config.yaml
norm: "layernorm"
norm_place: "pre"
norm_eps: 1e-05
rope_fraction: 1.0
qk_norm: false
attn_scale: 0.177
parallel_block: false
init_std_up: 0.0238
init_std_down: 0.0
learning_rate: 0.00395
lr_head: 0.00876
batch_tokens: 65536
max_seq_len: 256
dataset: "wikipedia_en"
Each number is 128 + 24 x the weight over its row's rms, rounded and kept within 0 to 255. Layers, rows and columns count from 0. The size above them is the row's rms in percent of the matrix's.

# layer 14 attention query, 224x224, rms 0.117, rows 0-31, columns 32-63
size [ 75  87  99  98  95  91  99  98 102 107 111 105 105 105 110 102  91  82  92  92 105  96 108  95 108 108 104 104 101 101 104 108]
[[120 115 118 148 122 149 169 154 181  98 149 146 131  91 142 142 155 116 116 131 127 160 158 144 137 153 138 119 142 158 120 100]
 [121 101 161 106 131 116 165 150 148 134 128 117 116 157 207 106 121 137  90 123 137 127 142 116 101  88 136 129 136 144 136 111]
 [127 110 151 141 136 152 134 131 164 144  95 122 172 139 109 140 125 132 124 119 115 125 146 120 137 135 173 118 135 165 191 170]
 [138 182 131 133 180 164 105 166 156 133 140 114 121 131  84 119 145 135 159 146 118 147 143 135  94 157 122 112  69 124  97 132]
 [106 172 113 130 150 137 117 121  97 148 134 136 124 115  95  99 140 139 114 117 117 119 120 156 131 155 142 135 119 129 107 133]
 [105  90 128  81 118 108  73 151 167 135 141 134 121 132 123 137 126 159 103 121  69 100 104 120 124  93 104 124 121 163 169 161]
 [ 86 122 157 116 133 219 170  95 145 140  95 127 163 111 129 107  92 164 137 165 127  94 163 106 128 122 106  96 125 119 117 150]
 [147 102 154 108 122 170 136 143 108  96 132 115 123 138 158 152  89 163 152 187 155 132 165  88 108 120 117 139 125 114 117 120]
 [111  71 188 136 126 123 147 145 122 149 137 115 189 102 125  88 159 104 129 144 192 143 162 131 119 136 167 131 104 108 102 106]
 [131 110 133 123 127 104  97 110 122 124 132 148 129  89 126 153 127 114  95 140 157 105  98 170 150  63 104 173 131 142 150 127]
 [ 93 155 105 109 146 144 105 122 111 122 107 130  91  95 119 142 161 107 121 123 177 131 136 156 138 151 137 176 174 154 132 172]
 [171 121  73 150 117 128 121 134 137 146 129 167  88 168  98 130 115 115 156 102 143 159 147 224 105 131 111  91 101 137 130 106]
 [143 147 151  87 116 111 173 122 115 138  97 132 142 144 107 105 103 128 147 163 143 109 138 105 100 161 118 141  99 149  94 126]
 [119 139  97 171  92  69 148 106 108 147 128 144 132 148 129 140 118 137 149 119  98 137  97 170 131 115 173 162 134 126 166 155]
 [140 128 115 154 123 158 133 138 167 149 164 110 128 119 135 139 105 165  96 103 160 140  99 155 105 120  99 155 121 115  99 128]
 [123 100 149 195  79 125 102 111 112 140 109 108 122 165 118 138 146 124 139 101  88 134 139 126 105  83 128 116  83 120 150 150]
 [135 138 166 135 148  96 127 164 130 187 133 139 115 145 160 136 130 126  86 122 134  80 162 130 100 125 131 138 167 144 137 115]
 [118  67 168 112  85 126 106 136 143 139 105 152  85 141 100 150 124  93 123 138 106 132  89 112 153 124 135 140  91 112 158 161]
 [ 89 109 136 174 153 112 121 129 111 136 133 114 100  96 103 120 121 116 117 142  97 110 115 161 155 122 124 113 151 132 149 138]
 [120 160 112 164  89 132 104 112 115 137 115 122 138 135 149 120 150 121 111 106 127 130 108 154 118 115 148 138  53 123 100  85]
 [111 149 139 130 142 144 142  92 120 134 107 141 146 122 146 104 149 118 122  90 132 147 166 145 129  81 144  94 129 116  89 164]
 [ 97 140 110 119 130 125 132 120 128 137  99 186 164 139 115 143 123 159 172 136  93 112 124 131 120 124 149 168 159 157 117 147]
 [ 94 180 172  83 150 136 154 136 123 133 141 138  99  98 191 116 145 116 126 137 132 145 129 128 125 155  93 121 116 139  94 147]
 [158 122 116 155 158  94 139 123 118 146 105 128 134 100 145  87 184 121 105 128 127 169 154  96 128 153 159 117 125 145 121 141]
 [135 157 116 164 136 111 145 114 104 132 136 134  84 124 137 143 130 123 152 155 128 102 133  84 127 142 147 173 139 148 114 121]
 [122 138 152 181  95 115 122 136 173 109  96 116 125 141 150 155 133 133 101 135  85  85 141 148 180 127 144 126 111 138 136 143]
 [124  90 145 131 135 154 111 142 110  83  94 108 144 126  76 152 109 130 143 136 193 123  96 142  79 142  97 136 121 107 101  98]
 [170 147 135 152 116 137 169 134 133 132 117 130 177 112 101  92 174 111  93 127  62  79 138 132 112 144  89 152  99 141 178 163]
 [128 196 122 132 125 145 136  84 137 116 129 163 123  82 106 177 143 155 136 102 168 139 118 128 131 115 123 114 136 125 105 101]
 [155 132 139 130 103 135 103 142 171 156  98 107 123 181 130 167 112 117 153 130 149  82 127 151 123 145 150 124 115 140 130 111]
 [ 80 139 137  85 124 181 124 120 127 143 113 155 157 126 138 116 159 118 129 123 113 122 122 145 117  98 121 103  95 139 175 138]
 [101 138 125  82 116 154 118 127 158  85 114 162 183 134 116 129 152  98 107 144 120 149 153 122 115 125  92 135 131 135 139 134]]
# layer 14 attention key, 224x224, rms 0.119, rows 0-31, columns 32-63
size [ 82  88  87 101  99 114 120 102 104 103 110 107 105  99 104 101  76  76  96  98  98 101  92 104 106 106  97 102 107 100 105 108]
[[135  95 124 114 152 146 120  84 107 147 137 152 121 140 165 131  96 148 142 137 107 107 138 113 126 120 147 153 108 125 109 160]
 [201 114 117 138  98 128 126 124 121 135 121 134  92 159 113 154 101 150 128 123 163 163 133  97 167 165 148 127 119 135 127 131]
 [123 160 155 103 153 188 133 146 155 133 118 121 147 114 158 160 107 166 135 123 176 126 171 147 138 124  96 126  68 115 124 152]
 [138 149 134 145 155 109 141 141 140 154 170  97 138 130 133 115 170 138 141 137 128 105 131 127 145  93 126  83 143 148 142 128]
 [180  84 112 109 158 129 148 143 123 145 164  90 103 132 125 138  86 133 166  85 123 113 144 101 142 150 180  79 152 147 154 124]
 [146 144  95 157 107 137 148 104 118 121  64 148 139 124 176 150 157 141 146 134 174 148 145 111 148 109  87 151 127 100 110 121]
 [172  97 150 133 142 142 154 155 114  95 153 134 142 141 139 136 101 117 170 107 103 150  89 118 171 132 127 121 165  93 113 118]
 [133 148 101  86 121  95 153 128 179 117 132 118 145 143  89 142  99 143 144 113 109 103  85 108 120 137 117 156 153 172 168 105]
 [105 144 102 112 136 129 149 147 118 131 125 102 141 142 142 106 108 133 139  73 102 127 176 118 126  99  65 150 109 188 106 136]
 [134 132 143 170 129 117 121 154 176 147  98  84 158 113 119 122 134 141 114  99 139 126 145 110 137 107 161 121 116 172 147 136]
 [133 149 132 135 111 127 121  96 146 147 125 156 113 129 157 115 129  71 110 130 113 104 104 129 151  96 144  99 123 136 161 137]
 [ 90 126 169 117 163 105 101  90 131 133 145 113 147  84 120 111 156 108 119 121 144 110 138  83  99 136 121 116 121 138 101 190]
 [101 131 175 113 104 122 114 141 129 151 161 132 173 140  94 122 143  97 118 150 101  94 125 122 126 131 148 105 134 138 122 127]
 [141 146 161 134 138 112 119  91  89  74 115 139 120 128  97 114 107 115 144 155 163  97 162 102 178 115 149 154 148 120 106 120]
 [141  81 151 156 126 116 104 118 114 110 119  81  74 118  97 111 105 117 126 131 113 121 122 149 148 120 135 180 147 123 143 138]
 [173 157 124 100 124 133 110 102 151 141 142  82 147  97  86  93  76 148 141 113 152 127 119 129 151 153 119 138 144 149 159  83]
 [113 112 108 153 128 137 164  87 112 161 133 114 188 128  84  98 114 138 153  72 133 144 117 109 152 107 156 119 104 139 129  86]
 [160 181  59 115  91 119 171 152 158 122 112 114 146 131 137 113 120  98  99  99 170 119 140 108 148 167 147 126 127 126 119  90]
 [139 126 134 109 117 144  99 125 127 159 130 150  97 181 144 141 145 138 104 154 187  81 173 147 136 142 135 131 128 121 108 111]
 [108  99 109 171  89 106  97 170 152 144 167 182 127 151 157 112 132 123 111 154 132 177 122 113  56 130 106 135 162 140 129 122]
 [141 151 147 103  95  89 158 146 152 132 137 104 133 148 136 116 100 139 126 115 137 125  98 110 141 121 147 123 131 118 128 150]
 [149 109 131 148 105 104 129 155 150 143 146 118 135 140 112 126 108  94 111 143 142 105 148 125 166 120 124  78 112 126 105 136]
 [131 138 123 154 127 183 128 121 117 140 171 155 114 120 109 117 117 108 124 139 126 122 110 122 140 107 145 153 136 103 129 132]
 [142 104 157 158 170 121 139 168 147 127 154 104 155 118 130 155 149 136 106 122 147 143 106  88 168 159 140  79 154  98 117 130]
 [ 70 134 115 135 161 131  82 155 108 140 112 166 120 123 180 134 148 119  95 122 106 156 147 136 125 125 118 133 139 122 119 159]
 [144 140 136 121 123 102 129 134 135 128 115  98 151 158  86 147  78 131 135 124 140 162 111 100  82  94 144 144 131 109 122 158]
 [122 146 140 198 115  86 121 164 105 136 112 121 101 103 142 122  85 114 126 159  83 134 141 111 131 128 114 120 147 157 118 103]
 [135 126 108 117 102 126 101 158 110 132 160 165  96 149 121 146 109 147 134  90 145 132  70 114 154  86 140 132 120  97 120 122]
 [106 136 132 153 131 156 135 101 152 158 140 118 108  90 148 127 155 122 133 114  87 127 136 105 118 127 126 107 155 147 112 176]
 [102 116 142 109  98 176 125 113 120 120 135 117 151 134 132 165 124 173 136  75 112 120 117  80 132 116 127 140 117 126 131 134]
 [124 116  88 209 158 154 142  94 124 103 140 144 142 167 147 102 154 148 117 135 132 157 162  89 123 113 140 112 166 143 121 167]
 [ 66 140 116 116 100  99 135 135 125 144 119 163 151  96 116 135 147 138 136 127  89 124 144 119 148  90 107 105 129 141 183 136]]
# layer 14 attention value, 224x224, rms 0.218, rows 0-14, columns 32-63
size [ 83  91  97  93  92  90 100 102  91  96  92  93 104  97  92]
[[157 134 136 164 119 142 165 150 106  78 148 120 136 113 129 153  86 129  90 144 129 135 125 131 141 140 108 128 169 122 147 143]
 [133 130 102 138 115 110  96 145 105 112  83 115 102 122 113 205 143 139 104  92 122 103 168 137  84 104 124 110 119 136 164 133]
 [154 189 159 124 127 156 112 138 132 135 105  72  91 140 145 122 153  72  79 115  82 151 165 170 132 125 152  95 120 117 109 142]
 [161 139 151 144 145 142 155 153 115 104 124 178 131 133 123 119 105  74 114 143 124 158 137 125 136 156 121 110 107  58 126  56]
 [113 131 153 130  73 110  75 139  84  98 174 165 159  73 110 107 108 126  91 126 124 163  92  89 120 101 142 128 163 116  78 132]
 [139 115  94  82 161 128 114 164 146 128 136 153 152 113 158 159 175  95 112 138 145 112 141 104 143 166 104  99 127 103 155 128]
 [150 128 154 163 137 132 138 116  74 123 144 130 162 113 125 159 160 106 126 107 141  84 133 142 169 136 145 147 137  96 132 125]
 [162 136 113 118 146 135 157 118 131 149  94  94 124 133 117 119 141 156 147 121 114 182 121 152 127 122 144 107 130 130 125 111]
 [149 149 164  65 104 124 106 121  97 123 103  95 118 186  66 132 118 118 114 132 117 110 147 103 152 127  93 157 160 138 141  99]
 [140 127 103 150 144 153 118 125 118 134 145 113 118 161 146 151 156 141 149 137 138 103 128 123 123 160 124 129 123 131 163  69]
 [ 79 145 175 127  80  79 132  82 108 108 161 147 110 199  86 112 111 120 109 126 134 161 117  75 113 127 163  87 109 113 127 131]
 [141 148 125  97 136 107  96 151 110 134 123 160 119  67 105 134 134 113 133 174 108  92 136 136 161 142 136 161 183 122 144 111]
 [103 150 113 107 133 115 143  94 156 119 148 125 128 110 148 113 100 154 150 156 135 156 149 127 166  99 141 117 144 145 108 147]
 [132 150 102 111 103 111 153 139 153 107 127 154 128 152 116 153 147 153 136 190 150 123  96  97 125 182  99 155 172 151 110 113]
 [122 104 148 136 122 120 159 154 135 146 145 106 150 116 151 106 104 145 118 160 164 118 118 152 135 167 133  90 120 143 140 134]]
# layer 14 attention output (transposed), 224x224, rms 0.194, rows 0-13, columns 32-63
size [ 92  94 102  99  96  92 102 102  93  99  93  96 101  99]
[[155 131 143 143 132 120 119 184 103  95 163 116 123 117 160  87 103 140 120 125 125 175 110 150  97 137 117  73 144 114 126 110]
 [120 145 124 137 105 157 117 167  76 117 121  91 108 150 112 170 110 136 116  96 168  70 176 133 136 143 102 125 135 101  99  89]
 [122 174 166 125 110 186 170 140 125  85 114 122 127 124 116 138 152 116 120  87 132 115 158 143 113 119 148 121 152 123 109 115]
 [112 122 138 134 128 126 125 122 147 140 109 181 108 174 117 126 151  94 174 124 128 162 115 158 149 148 168 106 133  87 158 126]
 [139 100 120 112 107 128 133 153 143 122 114 154 107  81 146 155 146 167 129 123 122 134 115 110 147 108 138 133 152 129  85  87]
 [146 168  97 135 159 116 138 107 119 132 120  87 153 167 165 129 140 151 148 126 154 155 132 135 128 153 137 141 176 118 121 123]
 [130 149 107 180 111 103 138 111  94 145 119 126  83 117 138 118 141 130 151 102 125 132 111 110 157 137 176 145  94 134 134  80]
 [100 151 124 159 163 145 132 130 159 153 110 128 153 138 135  95  97  99 106 139 110 142 144 162 133 128 122 185 108 155 120  94]
 [121  94  87 142 104 119 132 147 126  98 143 145 143 149 142 108 147  74 138 117 168 131  78 122 133 105  88 130 201 130 133 129]
 [155 148 148 155 111 124 106  87 128  88 136 160 142 128 141 142 113 165 128 135  95 106 137 140  61 148 101 114 122 128 156  90]
 [124 123 127 128  90 113 142 144 130 179 175  97 107 142  90 118 166 101  79 127 160 123 115 146 132 121 119  99  97 101 106 151]
 [119 122 145 115 131  86 119 154  73 156 139 111 143 146  96 111 146  94 149 108 142 128  82 156 139 123 184 130 124 124 101 144]
 [109 133  77 100 100 121 113 152 120 139 159 112 141 129 101 137  93  96 107 161 152 120 129 104 125 122  83 144 163 126 147 163]
 [149 159 157  93 114 156 104 105 126 127 138 140 125  87  90 124 141 115 106 210 103 156 113  68 138 151 124 151 117 100  84 102]]